config = dict(
    beta2=0.95,
    lr_head=0.0143,
    doc_mask=True,
)
Each number is 500 + 25 x the weight over the matrix's rms, rounded and kept within 0 to 999. Layers, rows and columns count from 0. Numbers have three digits each.

# o: layer 2 attention output (transposed), 192x192, rms 0.0454, rows 48-63,112-127,176-191, columns 128-191
# v: layer 2 attention value, 64x192, rms 0.0734, rows 49-63, columns 128-191
# gate: layer 2 MLP gate, 384x192, rms 0.063, rows 0-45, columns 128-191
# up: layer 2 MLP up, 384x192, rms 0.0619, rows 0-45, columns 128-191
# down: layer 2 MLP down (transposed), 384x192, rms 0.0531, rows 0-44, columns 128-191
o48:531475516487440487496484551525475540496490507486480486513500510468477532509523549523524513488496506515487552470502563482491498482481516526528526514507504489456499515462513485511512490499516457
o112:524472498490512518478525541472488555477445479530470495526485513478488544481467550512558528501449517517440529476501537514458498526493471474530534515536460475464510487479530500484502525467531485
o176:534464467499499513536520522483526531483484535464504510511485478482532504505521501523537523499499531496473506454498516491473492484504493509510530486508485500452486497507543497496530539503543511
v49:500499514492501526507477474532466513536505493496513469513497487514498461504513512486487513497554512561507552480449513499536461518520486496477503482525520525516461495495485488532469465531484532
o49:482479513513533505493515446522471499537447442510463492484489508568468482482472496445460514525490470542507490485487477519508482495544476502494455489491492527459499529458470526501500523503507501
o113:485514526482494474508527464519505462512499467498487491484503522543504463467485499453481503510521452510519500508501496543504478505528517497464469433484499535468489501465488518504511500518457494
o177:504464540486501490519543464505496437521510484547501471470501515544513456485504539428472516526470490534497497530494503504509498514525530508499480493523495549468482515471484549513485513494450490
v50:493505481485491523476489559538536444510473520491516501480475508439551523509470478563538517466475544451498530472528518511512468543488499540501510498488519458536505510501486476465494463511518532
o50:523498497473497486533521476502481548488495488479491519491472505503464503483496487555491487484510465475490509529460511493484475472552467482497456516511467507492487501475538464477504500489535505
o114:521501525504518483461511490495478469463500515541480516475522507464492507483537506529454495492527490473481500566479450512509475496544502487507429491532502527496449487465535496457490483479545519
o178:481522472479476495483517511459480512467508522475539519480512503479456510490539451520508481450494485467443489542500462526516456485485508475472487481494474507471534497465520488486493462489540519
v51:498528486503497525519509513462485475483473509481504532499523492485502497517527490481508450542496496526508472467504483528487516490508476464508526460515480517535505479523529514526484512539511499
o51:508523517475477507455522506475503516490512495517510510501482525496488516532504494486511466509522474508484485500509535521456497524487520542560446460477509517528543539510500504471462491526535509
o115:497472531471502493494487518494494532487519464506479483515454524517508492548457478471549485534498504522467480516528517484458501514529503447574451490538523489556511521501537516497480483523508495
o179:497513510496497496484524507533513465516480487485533482498487484493507521490451494448516476506483542492497500484499515548459491527473512513540473447511514518549514557537535493480502500502544513
v52:511497455492509517519520506517514468459489506516497512491470517501495506475487488532490509500514487462490506493526506543496484481471493520527466490496500442445481523521470476530525509514483481
o52:473523469476482497528470466545452535508516519491501499518502505543508519494503479521515485492495512508485576472523527471501473441486535530499478523509523459483518540501486463507497503484508521
o116:504485484512514492487523478499500507467507526527472546493482468515515483500527529520467512512509483488507521497505516454490489469469546508495475534505548473505527540480526512487541527530511534
o180:499483474483482513505510470524524520509545533472520505462485487538506517511518472466483498481499543480447494466532506497495503477497551481454472513490501485533528522506542496483523540527492495
v53:516487499514494525483509519508498491499474500528473521517482480508532489509517494517485535477473469520475511504475519473496488484509486487522517494503428455429505443509510491467502519506508512
o53:529489509504499494533522437484510523503530468520529486532489525464491480508542523535515497522509505486453503496499504487494490485517474513478489514509534481491498526522523486507487479466469501
o117:512505457509481513521494466486512457481522516522509499498533528453515544481530512518506525498494530468443491492508485502487467460477446510520469504462540481491461525551513490495493495475515551
o181:494486471486487505542503487521519517483502487471499508508513519502465557500480490533526537477484508484465522522518495487502473494498478493476484494527501477452498526528490490505475514469527552
v54:460525486505466505509533486473504497464497532531539521447539504524466497515548503505496495534494533500521504513481512555487524497521509514503432486477501495495479487493523497489526471479495499
o54:478500463509516502518485478525516482494483542455515523500504468536497528478488505515511514478532479531526542485510494462491495468529534499501501515475487502527474511457503510488515529523547464
o118:458468571493517507465541509508461542504490522542476522531525503539518466477509493504522505502495487546509501477507516493462507492516502470491512554530500498532505499499473523509491485493518479
o182:513486485484507532493533508515509468503503547470495499479500478511560465504541504482506507507510486530514517467473493502509502488501531485514473508501489495498474500476514528475520507516532461
v55:551499491528491528487473455494479522509489514515502503512529540484498499464511499467510511546497486532534531457479525431535518478504508509507518543510533529531512504483496521523501483572537515
o55:522494496535526490488475494466519465515480477509452544517477464520461475514519507557502483535491466552531482537485473546515491515507446547513474495528515485519440545505533492436496496514490530
o119:535477462538497503512467499464541430493477487522496501505486505524511441509558536542521479518462457515537498525467451474545513488492483520530443480520539502557470488513524461422472487506510487
o183:482492508563485474488482478451494436483475479503488507497491497513491433554577535537509498496485519491498478549488478473512520483509492539494448479521513496516480485476487508462512502488517543
v56:532529479485504473502485515450545480530467560505467501491529555541538510475525522487536487502507506499460494501486489495544528502484498485485468422490471472522510524479523516482533500522467509
o56:546539542460480515513522488511532504522512504464530457513466519490502502524507463478480487496526473471477506514496489516481505557488509470466504471531474506488512490515532474496515517493503520
o120:501539478492551476485485526492523492502468494407522483479464478485474513524508484468409497519496475481515501552455493515492501473496509504476476480478491511494475497521526478503499493524513495
o184:527543468520510487482506507482482507494489484473507501479463507449466501525476483479470476523483464501502508530486475514493489518494485496487475516488492529520517504533555473514501474525526495
v57:512495498435479468542454503479486477514526495508477463525484524520506515520521561489511506474467520562473471510499487472481484520585492506496545482507487531497503514460513509496489489479499499
o57:550488494523530525509461497511483489468456515506480476519472531502502515480472500495513513518473463525553465505446476510517550569493500464525558507473508508515483482489505527485493536526496509
o121:499556486456528514527508532527498517500483496455530474485473516474479529469475463482503474478456471509488490516456467578509523548514496481504557484472457497476518534489510494494491512518470473
o185:537535485487512501518485518528492455501491518514499481512451541466502452463462551545508492503475448506527500506474486519494543544490492468533532530484481484513465523482506528501518488523524491
v58:500477513517478481466479486508505490542529483516517483507541502532517520518499488489484521493539507484515545503484469497539472533483525488508500524522544473516495517478480505499453488503510511
o58:505446497513481471485499509501506493497484516490484495481501454547509520466427511478479512505502468528500466520485488507514514485547489501515462530514475525481467485457503512482525531499498477
o122:507550512493481474495515508499485498510473498533516490487527520538523505466489508484543468475529462523494483497512479517497452509507512511489508477498482529483495462464460514490488506488488493
o186:502478522500484479498496492486497495505476509523493474485486512546516432498549534522496516477513479526495482517489495505492483497514512498507513518508470503448479457442465536517504509473477490
v59:526467471553508473505524469499491543489497485501479523547536476458512503478434495487538467476502487511513494504485476510565495494489503474498497509495471496502514548490479504560511554515495571
o59:540447533453510544516542502505494480479484494475486492440485521549507510475462445475467508495520499498465504503517522481525523510492495467437452498493539545452517503532492496513507544503521516
o123:535447489481518525477523482512512463508490490473470491460477540510483482475473484470511505549507462489523503531507497476529527488486536475470407469497507507483508460476537469472521477489477479
o187:479480487476505518510521496476493497505469498538498529474495509497508455469502501445469506549488504474533519510531481474476497497488547507474479524494550546498509497504511472505465500484466507
v60:522520490513503534500532495513483503514547454506467507528500531486474474527531482507534475472515499538470535534529476458499458520523511514485503542496470513484454502499476478491474483530550438
o60:488538536466478504526483494495486498518487479532497507505515546523474473505561495509517481540494472523468510454531510521472503485491521525491533473505519516493456526524470446450513470476442475
o124:494524423519461499506496501483545488505490497461474502507496470526487497497524457516552465511475434501506487459526474493531567490470541501474542463490492522534526455524469473470495485493467438
o188:490539514573508477506482461502528492497469470477494490492501452511450485463549479529505526519496488512504495482536515493483519468524483532449564530503495532484443477542475463507473491470478466
v61:540527473506500526519527510524517480448504502525528493490480474487459503437470485486459530491536485471513468483489499466456528533439534470543516546501545461510522475456503541514491501518514489
o61:495472505507461435483532535498491546524501487512465493538531448486466485501496474518526518494486490536489512508476502560498507472523515552501475514513492485554472497499511500503500497510488483
o125:501522483524499514519514513483513490497509499500488501463524498480505495516543482510529507466421484496500459450462479525542517507504497541515532534473515513530534473505489510495512481473479491
o189:479495498518485478518524511485516566506488493454492468520544485539492456529541508555504523455474524516499521515492504499475517456521505514505509510511482469500477481518488502511520534497484512
v62:518476520513488507511515508500460502513486518471519528555548482477511525472485471485513509537493512517493544525438491511502460468482481483481498501518515487473502509509519502519563522503495554
o62:471503529495506510478507537492492477529507499518488498495504487503507464516462481459462541499511526495449522485516503518481477510463490507485492488507510516481501511524467506507507536467494464
o126:499471510473485496498492495516516491501513501518466501508489508517510475491451491497499530479525539490465540449505534494486504499466511490442479472534483484453504511525465486509511529468516481
o190:503446553463518502505503488528497510507513509565489481499498508559525506496469481466494526517532571510483533465480507499478499501490507523498528479537499510471487498517483528511485547482485474
v63:536514486475481503526477490537489482492506506468505518443501532544490518538507497479498529524469460469502481544480505497520573506540497534456453466492451510444475530501500527502514459536466495
o63:534465471510507520512508479551506485490508551446524506517483497525519511493490510482488498446526523499530534495491516471486545493478483517474544552509544473480443518469497463508504513546508505
o127:496494486496553553504488492512514550501465505457538525517495509488514514481494520454512523501490484523505518561452495492487514471472452489489501527458508502496489528481517479498521522535474505
o191:497496459550476529501482491515526490487483531453532536509477496476516511497496518500501512498505521508528513545487494474493515475485486517482514524489500457500497498499536486505522525523545491
gate0:531509487546480520482563475532496486452546479531497483512477507475533519510474498511477472499509529486502504460530480535526527500454452482509492529471508508507502529520558452548489498501520483
up0:520482502515500495511506513533493470501461528510510535503529505526505510511512492490464500508492533447526510492477473507456526507452501491503529524511542518523532532515477473490483500462487532
down0:528517514515525515485515486529525556491537466493499506522500535466494522481483471505532503512509508525507537513481488482490496492500477463473513518480483496488479477529557512557514525509526489
gate1:516523498572523477488442544497572484458495526513533495515462551499506523516506455534504506519497481542475476522482505479493554496486533506529509474558523467483494512523541560541518520544538494
up1:531520504486480494509487480458524499527481532514454500488503487522481494481518529503467546488523514494500558512501485456535463500478435511452531563475499515523522518529490446472470503485496526
down1:541494502528502507483444522468536468480489558516505492513458565491513514521508480509473550494543533523558494513504482453511506484489471507501547526561501499505524510518550550537505512540430496
gate2:488490472526525446542469483551553454464506532544490483513500515495470480507484493504491478503491543486480500476505517494527515500497441495500511532503493541494517460559530467510482516457557474
up2:502523547491515501496483512439507531496483512456501528475527491526521522475501508498501518476526480532492526487508530468542492529523510504437557549476490546481447532476479556511473512525472506
down2:492551505514561460552455491526560499482509525516515476521507510523543501504472504499494513509543523510528515457502537499525499530508462489502515547459528559497504479544532516543476521458526476
gate3:502514501526491513505509490484480506497517521494495504506524499483461490501529499496480494498500468498507519510482494511519495509499501484484498497482491531501495494501492480513493477514489513
up3:516496500489507512488521519498510525494505484478505506514509483501514500498509501507511526515460497494498503500500483508491516494510495510491518495496509473490530497491507497513503509491490491
down3:517499513495506507504503481484531507515515496514489483501500481501511510499524483504511504503511492491504485498500506495525480490492500533489514493493507508486502494483508514515503521510534507
gate4:544493524538505575489485467543524555497539452473502503513495504460475502469449482496501429540525525568474472576529513492471447543500474476541495524520492487500493520519535510520525518503495521
up4:449485506504510512438463507506506512493536434493524489534502457480477518493458468480511475481549503539473479507495483507518465465509465526531486492519497506481492474461527483538504480510473445
down4:480507466478509480493498518452509452526473540534476482513515506511505501510524520502486496501475466438550504464467470508502520482494559498491525484484481516529506462474487495485449457517472471
gate5:553536477468514476493521509459492502495496531538438556497523538494504463490539477505488494523501497477538478511449466537523547510515486515519462493479519505471460516497484476488461495489476531
up5:530475470488466509464566482481482477518496447542481494520492521507492455492542494498531527484509515482552488518480432527474501454495529514518464490491524510506467496474521485500475477468470505
down5:452437542533458522503485487532514500513527453490551441514486502493504501499470541458489503464512544522511532503527511487489481458455500497488530493534509492534490482503514524515526462498513481
gate6:483505483530491519441540506504521425479511478493505497526479483482484486511492514504523481433519518535485490506487498476548471496520494486513498502502466477440478494495510492535495507517530465
up6:488485499530502461508512511503463521548519486487526499508511516495531523502484503512535497550506502491527505482523439505450513473477505523563501497504531489527519468484515472509516497475472517
down6:509503521459516527558422487462491549525487553475471526456526515506490503480529459492455519545501485491536514486523509498480504524504498486482517470509508509581543539497505497474484504500472562
gate7:499486500473499484499483507498514485478498500509482510478488486532531535543472499470516503536482484481514509487483468493536519509533523530467469481495483465486489518547474483509538538522486495
up7:499449481513485495504548494507489462514519502519505463528483496525514515510483502480544533527510514492500502516485475496492516491572531505503455506500505467510500499523473466500523562507514513
down7:505481517517475496522563488516483463512545495518519474542498495522494495497510527521514504507519546488478495515504506492449498473516480485523491514513524508535501465460510498487517512483490499
gate8:501510488528484529509473502507511486490479484482511517455442530479505516539497490488527514516471506471477496480493519529483523536457474507489496474481473493448510532490519487523529534492489492
up8:527523520469544507522520494512505489485484506538475516531531472533558449476511518505503534500484521530503505549497495477455501508520469519524498503498483541501520494535501506500481509501500510
down8:532530510488481501547471527510498498499492482507528552491500466497529495514491495507549502502460520510497539498494517503482471541490480507459469482499489516447510506533481500523499544504488503
gate9:527519489485457496542454532486510516467454503471481458500418510446480488488499505502504516526471467470490530437515507509484493497545482487470539516509507459493475513469548506492492451513484530
up9:529483480535504487460506533482495480529496448500465457523460507465490506531494521525498552508517467511458510466503487526499457483505510519499501479535508508467522518442522469490492490511495499
down9:485481456543547525406544489478490484496550482531490522517529524529495522542531500524492512483516483519478471524493490509527496483466518531527460468513509521515503521492479487521511524527521480
gate10:569502511521463513575497465482469517476477474532457459470455472568487499504501512433538526480533501524490513493501495504537484511509551464475479507459511505455464559519506542470501495453489512
up10:464483512483543521449503511532463527524505489522558525486534513453517474436498498519494489501504507501514469475492519518485539471497495522522538503516497523546464452458505478519501564529511472
down10:478531517499555522511500494481489492514492528498530520457495499468465477507513465540448507475489434494546514506491512507503514536491484532521529491474475502487490453466498479520493520551454508
gate11:497526513465533526516505509521458505452496505562508473489458494493507541518471495537522467549489514527514522430472515488464506537522456539526534511528531489460481486517517530484485496523484542
up11:500474484509493511476559524570517486504512563506530435487490505455514510556507485498543493525556539477503477481529441432506486508468514570526513495547537472499520485506511490474508440544473499
down11:512441485550499502448563484553553486531538537453500490491527481475506503515481491419518517458511520487477457516548476463502500470442545506526514485446507517515539528437497455517521461500558492
gate12:493509523499535535491464507528523525492450569490498508489482500542500506486504484515495474530474489500513552504507501518530522530502495496444478474509484495509458498548493522520518511529533502
up12:511524473474517527513494489501511467489539521514516520447513493520535508516503499512465497443505527480495485479474452433503516498512514522469451493475467473502533466528474554516535503526537437
down12:506522490472518529516511491490485437468546506519503495473506480509548518504494516502460504448506534496484469490487447463482522488483518515521454513474483493507528472508445518519531491519519444
gate13:537493457487522491547475471499485495516497497506470474483472499488487528478510466477525503507492486486503537478513520503492521515493497492520518514512504532464494502499497479505544528524509519
up13:505472457505514515516483492482491425517509495471485463490458481504521562460506511465497477486497505466500521510500490451486516485503532495470525505515491525457474479509518478513540509510485487
down13:491475507507503518474515519454520445494495479474506474516482511506528512476495532486494481515508538483537491527500461494489513475493520486472490478531494508502495517463520501491493481491526456
gate14:494479506507493550512471421517511564518481436475451500490492476437482495523493471509492482440508498487507501511521487485549490469543512503491486519529459472500446511475483490508470518536440458
up14:539519480508511518505471498516507556500504505457508521519498493490520491476491534535509488457508524529536547471496493457492484518516496473504497561480491486485451523497497516496485552514477493
down14:484478501532444461507464475518487522495488459501492486515489515475481476498538480537531486500510548482472454482497444507489489465489524499512515510536476496502493490480501505485465493500359486
gate15:532532508504503541542469477491539479471538521487507533470472519538507519472490490488474493489467491488469507504486510473507490530498488498541486503507487506485524545522525506473500497522491495
up15:500508516540487484500509484533494474485478517525529491530455516520546513492507487531484510483476511532496507484503502446473520502494530485520522524513489543502486522520459521504476533486518481
down15:510521529529484511525511489549487476488500495531520471535464538499534528473492479536473513503487511563543526499488493461500515514484509490528538533497493526490478542513475533514480500510508471
gate16:503481505495485526514515479506458510532488495510528502499503504502482543499507489468491522509529503521492479499523523537471449507477513519510528517502487526490496481486479528548467478509470461
up16:488492502502507527492488488488488495500515435495489511492484475508491494520493497512553482482505500520521494485515488477522506518516521498501477518524495483543491503507525490491515480513511517
down16:527511472489456523500482510491502481492469538537490493500492488509510464477499511489474495520481455457449489499461498485507499479514471487476505489494480508498530511505471511510502522492483508
gate17:543495473483505564516517507506503536489522531480527483514478489475493527484479435506504516443481529448473526498520496499484513522525487475473511486512529468497495546513531498521527512497519533
up17:464472510486494494504501533538498483477495470510498490486547458466523519482501485512495520480471564461499542533526492476510436508482499508490513510503495499488486547533525495518524511481494502
down17:469511544505456478489501537478487506480496493574517493447533460497505479498442515543512526488511550499518562504492523505542497504503506504499542528491474493483493515526523537485545493515458488
gate18:487461482546463492508559505506527472518472526509510500468490435490483516478512511453514571528493510512553559514472480477502449502513546527457491499493443533485522497498549508587534528480532462
up18:515494477509491512478480557500543482492505534472565484500494518481504536568502524528455421451517525422463470483495449472492474452518521532518517491541490500463543469460490479436465466523462466
down18:502538524469540476510470457495471563506494473506475511505500536507494462500484466551488482498484456547421475510506550515534540544484443452548499479505525459516475506531457507484498523519446545
gate19:482507528521520530465476462484514483516536467513522519437496535487471485544521488503463472504510490549457529506543476453496469524485519517477500463514498487476507482478500523526489465484495464
up19:473447464529462479509490539492573459509536485482468459528523476517521489517496481510506502509525505519498453524511482474473496415503547514509518460516490522511563507512466496521476525510494480
down19:540513487464496492546520513496501508499460516477471482527511495486524485466478481526531518494488498457525516481474525535496530508539505463498489548462482491514498508541480486451515515487493517
gate20:548537519478443528531479507447542533467454494494501499497459525524511562503511490508538514466499521517522519550469475518541507539485511489446519506483499486459466525519450508535524534494507487
up20:488519490482540445490502516538435499538521482488544467509547526525469492489503506497436490534476473489506523498506503515515511458500469502497509515538496534497495464499529520507478503507507496
down20:470554494499517528509493495496472521519525504499545498495501522483478501509469475496459494501477429476544523487509472494496503500518477499496548491483491513469495480480532503503478534518536504
gate21:528556492521503483488498487523516494459477550493493510505506524483497484506498502494492490496488522456495547470529473537471504481558515455501476504491493515508539548506483490495543454479520483
up21:509486491499520526541491480482492489543498517506496500495492509528463515505494482489476504503516462543464474516500540477546501560480458530506530493463503515486457496514498534523461543517510515
down21:540537481513517517510494484492474502475484560453475513492476514514485482519504485487463512511517478462515499487538511530495499533545481457513506522493512500519524539501502512512538488491510474
gate22:483469482469537520453509499487506501535544466532522468512519555492539478546497476519457524546534497463485533519458478516481501461487490573531482483518492518517511453474468497510503463496485499
up22:514502510455472467507519556491472501463508505491499544525482442515487497459507553492528460472474523512530483452466490497486480474495521496493497557491508449471506525468520447544520473511519438
down22:511512502568460539505462442504543522499485542483494483440493528497468527508485442528493555563493469495487518542556507501531496537518479504502524434504527515513486495503506534492460539509504554
gate23:500519536489499478503471473502494467511494483479547510503530502511484493532513492526477458470513528521498481524517490486485452506481505510505533512481525532486529516497488509513474509504479467
up23:532482469529493480490501487508534469498484529525509503470506469495512502475483481518498513518500512486494518516506452534541501474501500484505456460495483471499520489503488492462501506497507508
down23:500475467519489515537495498501506503497500500478488485486492514477514487507477498515527508503502513486480521501506493511504521488501502487500453499497507514523488484522479507483522507492497494
gate24:543512521495553528521464446512517487505463522500471550485432484513471539495521473445503455468491496494440510481461474490492494530489467469469523519478487486518531513505496492526481511518499523
up24:528499508508526498479470467515495479534469565535509520480498495556481473498495531463448502495475536473509509452504487486505521478447531508446505507479520478563547520505516494554481506518488419
down24:531479480497524501485461469514520476539470521579513517489509504546514500502491529473471484481484534476551503495480502480503518441452529499446518500499493475536513532463521496530481512539560456
gate25:481501497527484557479525462515528470498502533447582452472501521489464526526513487452555500503438478514478521574528504500529461517498493507486491486430502537458487510503568497503475516542493460
up25:493542494499528503465534534549515441474545475549510517502487504534506479517478551521517471535472466489514529518461518518458537550421484528522475528456535509480501521544524544459481493506541549
down25:483508467531503535448555479542506525497536547467571433508534512489519510502533465488530501496480501505506510510531454516516493491473517496542468505465540509519496523519576492491488540524520462
gate26:507485508499493484494521501516502521540514463526520486500499516477505499484496486462486497504507510509492491524507502514463510498520518503500517492478482483515503494493509481530485522517492485
up26:513504504493488478484504491489472524536523462488501518497501527503505501464518485506455471487502497515476483491514495517488512502514484506490505522480500488496512459474507487497498512523502504
down26:507485502504476505505532510515494479500488492498495497511505494507512505499470513476512476510509510502529511513501504493492515476490516472499479499528476525510505510504488511522507476490464508
gate27:456477452483500504511483474484514499544471507555497452501523507489519500498505509530460461529494515532508463508491455509496460531497493531519491519534504519507515466503511491498523498512478486
up27:538501536525489474471507536510503482480518497429502526508461464504474511522497491499558508475509458463494547502527532495527487457480513495495514498474528485493500537498505508488476498502524510
down27:521527525474495503559467493498490488466476501504506515451499498508502474492492491518468494507489499540506506516473497500544517511533470457481532494483484488501480501534507511514487522509480502
gate28:521478508493498505503491475511492471464526508523503499461496505531497529489491499472526503482520521496476484521541490462485472493515514501474464490502509532496485485507533531489496487501508535
up28:513510503482500462480487470493457504449505497556544490515502506524509524509515481506504482521492553521483473472534498540490477489527508484496490486524510520551466484518507518505497495499525538
down28:500486480504483541536499527488500470512484509464523490506493518521506529503508543482532497493526511482533475517514508475513514485478503502502479459489520521467493517473474479521487493515487506
gate29:510471526533513559521489444497505505495457476510478496508507482533492492478544464483458500513521500504475508491522512501465502501491502523458470500498502527464486483517485500516468494494496514
up29:511486492535506504528499514476479517497481498482549510523515497549549477480506483486467480490501495480485510476501455537507494518482490507462506512487496456503474527483510527484513494476528505
down29:497504458540505494501507465499522478538480485529511499512482503499503509496499503471491468528467499493508524465504500536475477500459499516503497471503494513477481489476518511519506497495497504
gate30:503537500535492537523506531506501494463499581482494517497495520505515505486494516517523517505510507522512498491512530487525542482515500506521539557506460521507445471497490487469480521534487496
up30:445511495546516520491519485535514504460506536476505488534511505483478532497473483512525489519536529473475492474492490504516505480520491495502535538507499533510491503503522472482465514502506512
down30:451526503528515489452544488514479536530496482467501431527509504478484517479465499505525491508535530491503499527501494511493499500504488499498492521503513531510494490518509455486477509491545508
gate31:528536522488554473525462461506501506479495506486497511456482503536485529475483477491483520487479476531472480551453478444524505552524480470493529500459513449519492514500514499480497533527507523
up31:479523502510496482477528577502520462491519469513491466527518505476499429509531483511491548524509521496515479546512511532504490517523471463511512505538487585453506506497499489471532521481497511
down31:475549528494520475484518570509515476486497462470491463506502515490482450520556444529489547533481511508476484518507522498538512569549468470534532494495517520448498520538486509474527526461456519
gate32:509506533520495547520520522514520559491493563442493511502532494449474528469503431507535518449466483560468474474563508534491475515478489488469541511481452510515450526532506502571541568523530472
up32:522555533504527474486454468468483436456505446548476540516442473504464481511534567502464441524485530453483500514432503477522521538491496537522491552442515471467490483527487528460484422504479538
down32:532560526514499509512479465472495497461509509449509516541461487441462529503495452502498480455463540533499482503515494512517474529478462529504473531454483473501448476531494505515549487489532483
gate33:506496483478515546533502527540485469476487492500500517490474510500537523484459495514498526517473482505497520478485526467515526499486497506488505506476473491496475510513502482537507522537516459
up33:512490467511508563508525509518527464483518510473496485509501472524511550499481495507518487484501462503492507491490509460522509499504513519489527520487501479475483488495513459506507520532513456
down33:502484462552516498482532520465522496484509518507512481512507488507512488509510516470493459493500499485488478519506455485499489471533531523504520495518516501487502497492505477485477484500470492
gate34:548509501505494494521466479502485527472511518472489527493497526530477510506515488481512523487477494509509510492493522458501523498479499511528507535486500502490506482501464516502495513509502501
up34:517506484524523492485544483513531507499471550488503519480529473501498406505492482489507550524475492470487466512490512537477497500502524475494505493483504541482515522471488518490513492511503523
down34:530491469532495479474564489526524510500481524486491530489537479511471454503498486497506548515480477474491461522513504520484507519502536491469504492501510500499508510495500504486531480519483533
gate35:538494504503480525524488511505471482485498493493526540490460487497516504482504484508480445483507488496478479477470485525501504518506501481498517492490463512496482518501492501508496493489523495
up35:483474472487488472492516513502529497493493514475539487505490482509532479496484478492524512487496471514503499521519480486498538506495485524506519501481537522522515495490511517537467509484516495
down35:503477498475482478504521497470513510493496502487553471494505473499533517515482489480532533476495471522491519515500477494496530506510480547482519515481519512527521475491522515549479504497521488
gate36:502518524522500496498480486508518476513514495489513481486513523504499518517492526489475500520520495512522481525477517525505477520497521508500488499474487490456461486496511515489495523522484492
up36:506490510508497487517483483503520513511526516487479485494512475511531561517510511474476529491517518503500482467514492496495484493520503503505497489515503491510508492494477512488504467500470493
down36:524484506477498483483477496512524499526507508483450500490508490506473511483518496479492525490483502507470505484498482465496489503522467497497492518515496515503521475508483511491510469502493511
gate37:504526499522478446513493503499466502513502534509487508498500546489482505492496525507486507496464457554490486486455537464524526492525506498494528514494506453474500485489463526482499512539488494
up37:487496496496477470502492517462514468493517482488511475495483490460482487522472501514476502513464505532489473495463502513543512485501536505544495472514487470511504494508498498520492486490505487
down37:462538504488503485510468490512510483519513470502490502507540469489473506503556518476531509507477492506486488513503492487509484514483481493498462502515435492501466487496502508513506476491501508
gate38:480479495496486490494509462481480518500525470503524503507495512467478494518510486507487519497510442489498484535527513452494461489502492505515499491491490505461501481504511494509489482502475516
up38:487522494491507494467523516502499518494499515487532492494467519478531524488504499520519502502512505492516490527496526513484503493498543509518508494502514498533496494492516500489504496512501475
down38:504520511500498503525480513490477501485483499523504492502518492504501466470530531489515489523515513509477503490488485501484497499501487470478515494518507506489496518502484506488485486532460499
gate39:518508489476485469522466522488504515468476505467501476500515522511481483465518487525504471516468520481499517496522502515523525519480466487483492504478502451494546523527468512472534499498510528
up39:512474522498475484507485490509506507444480481466482504501481491508520472503489518510503546469492526507513492446498501493481497499476503500501481515515519463511481510524499536500542529525517482
down39:475484514528513482464531499510523532500520469476492517543505501497514497492497514472505515470515533523470461502496509485472517479513531494501471545536523522529463481528508514504494522499515502
gate40:516482504528529538499537483509505461511474508466489443522483441510543508501481556503541501489500486467482521493520435543506507513473471514566485497516479501489476549509475454475492507481489515
up40:465500474479455479485506492490467516507550491563513526513496545475478483491479478529485523527485520510519486536474521477497450474516543510441503527550478513512489458511533529510484513516496508
down40:525507522462490506508432527472523520479464521479502538470492518514469477489559475493460496503478493512460548497498558450514514520530491466497527479495508477463523476484475528523521475523482487
gate41:515504523516531520462512452498408534526495450510509509490504519514446508503489492473552501516519494543503491477541514507517477553485455463519546544480502460518489496495498532494500476498487512
up41:473500475482512510480525519531526505505486521458493488521538466503486568449513496529483525511510500464456543505495478507468544484526474524459513520489514502504499565539466498485531536487508507
down41:475513544531513512473511470519494553493558505464494467513497544498453516508508498486503507470528490557497524490530537498466512557524466491510527542484516475526499506506468484482503494485543525
gate42:505533511470535503502502489522525508456475517488509503501498508560508497485524487453482458488487521489457494513496510487480500511491488491479528489462482530452481506501464532504528518500492506
up42:483443494504481506489550506556522502483466477517501526509464532523536494468496451498509512484476495526536494551498528468499484485497503525542530498559499511494495544500520505530457529497494518
down42:493447522490494493496508504548515503513473485520514521500453551523499503497480434512506508461494485540507511502503556501516497479495500497512537516526494489506480539492511503504478540508520527
gate43:486537485531539511469535504560526516527472478480504494460502516486521525461471509557508510539520519454526529501506428519516507489498467488545485516461539480522492542538474427477511479468619439
up43:508514540482492494546481489497466516473409509500547557470459478548515509492496520461504545481458523519503500510501563517501506507508487504466541501519506519457512494530489548491487546522461528
down43:490555500523540489492518514555522480495486524477475473466492515496493506460461482547515511523515534450490511456495430508499488505513462468524473497457506489508493555551477437497515486470609465
gate44:450469545514494486529468474476530515469533527507486497468502574490468477534534463454448487450494462483458534489509513525499510541494506508500511504483454512444477518543487495484523497500494523
up44:416450517520486484505520509489505477517557493481524448473539522510512506537523508457479490476517485489489513499515467500465498519510517532460492489479465469458501505531492486507516475488507457
down44:468445483544497491479582534510478463519533475496530474504504475500523491511468551499566485552543525526534468526480450497488501441503545534518471481521519483531524490493499467526481473473543473
gate45:474554467460527522479493526503520503481532534489517529530541494490443474476512470462479505479476514554464525478531529479427502542502519490497502542508503503496465517531514537536495491544468518
up45:548444516510493481532523471486485530488495507501477508487449503488518522507498513514489506524477472479523492515465494468559519498509487497460506525487466457469500490469458468489494501481524554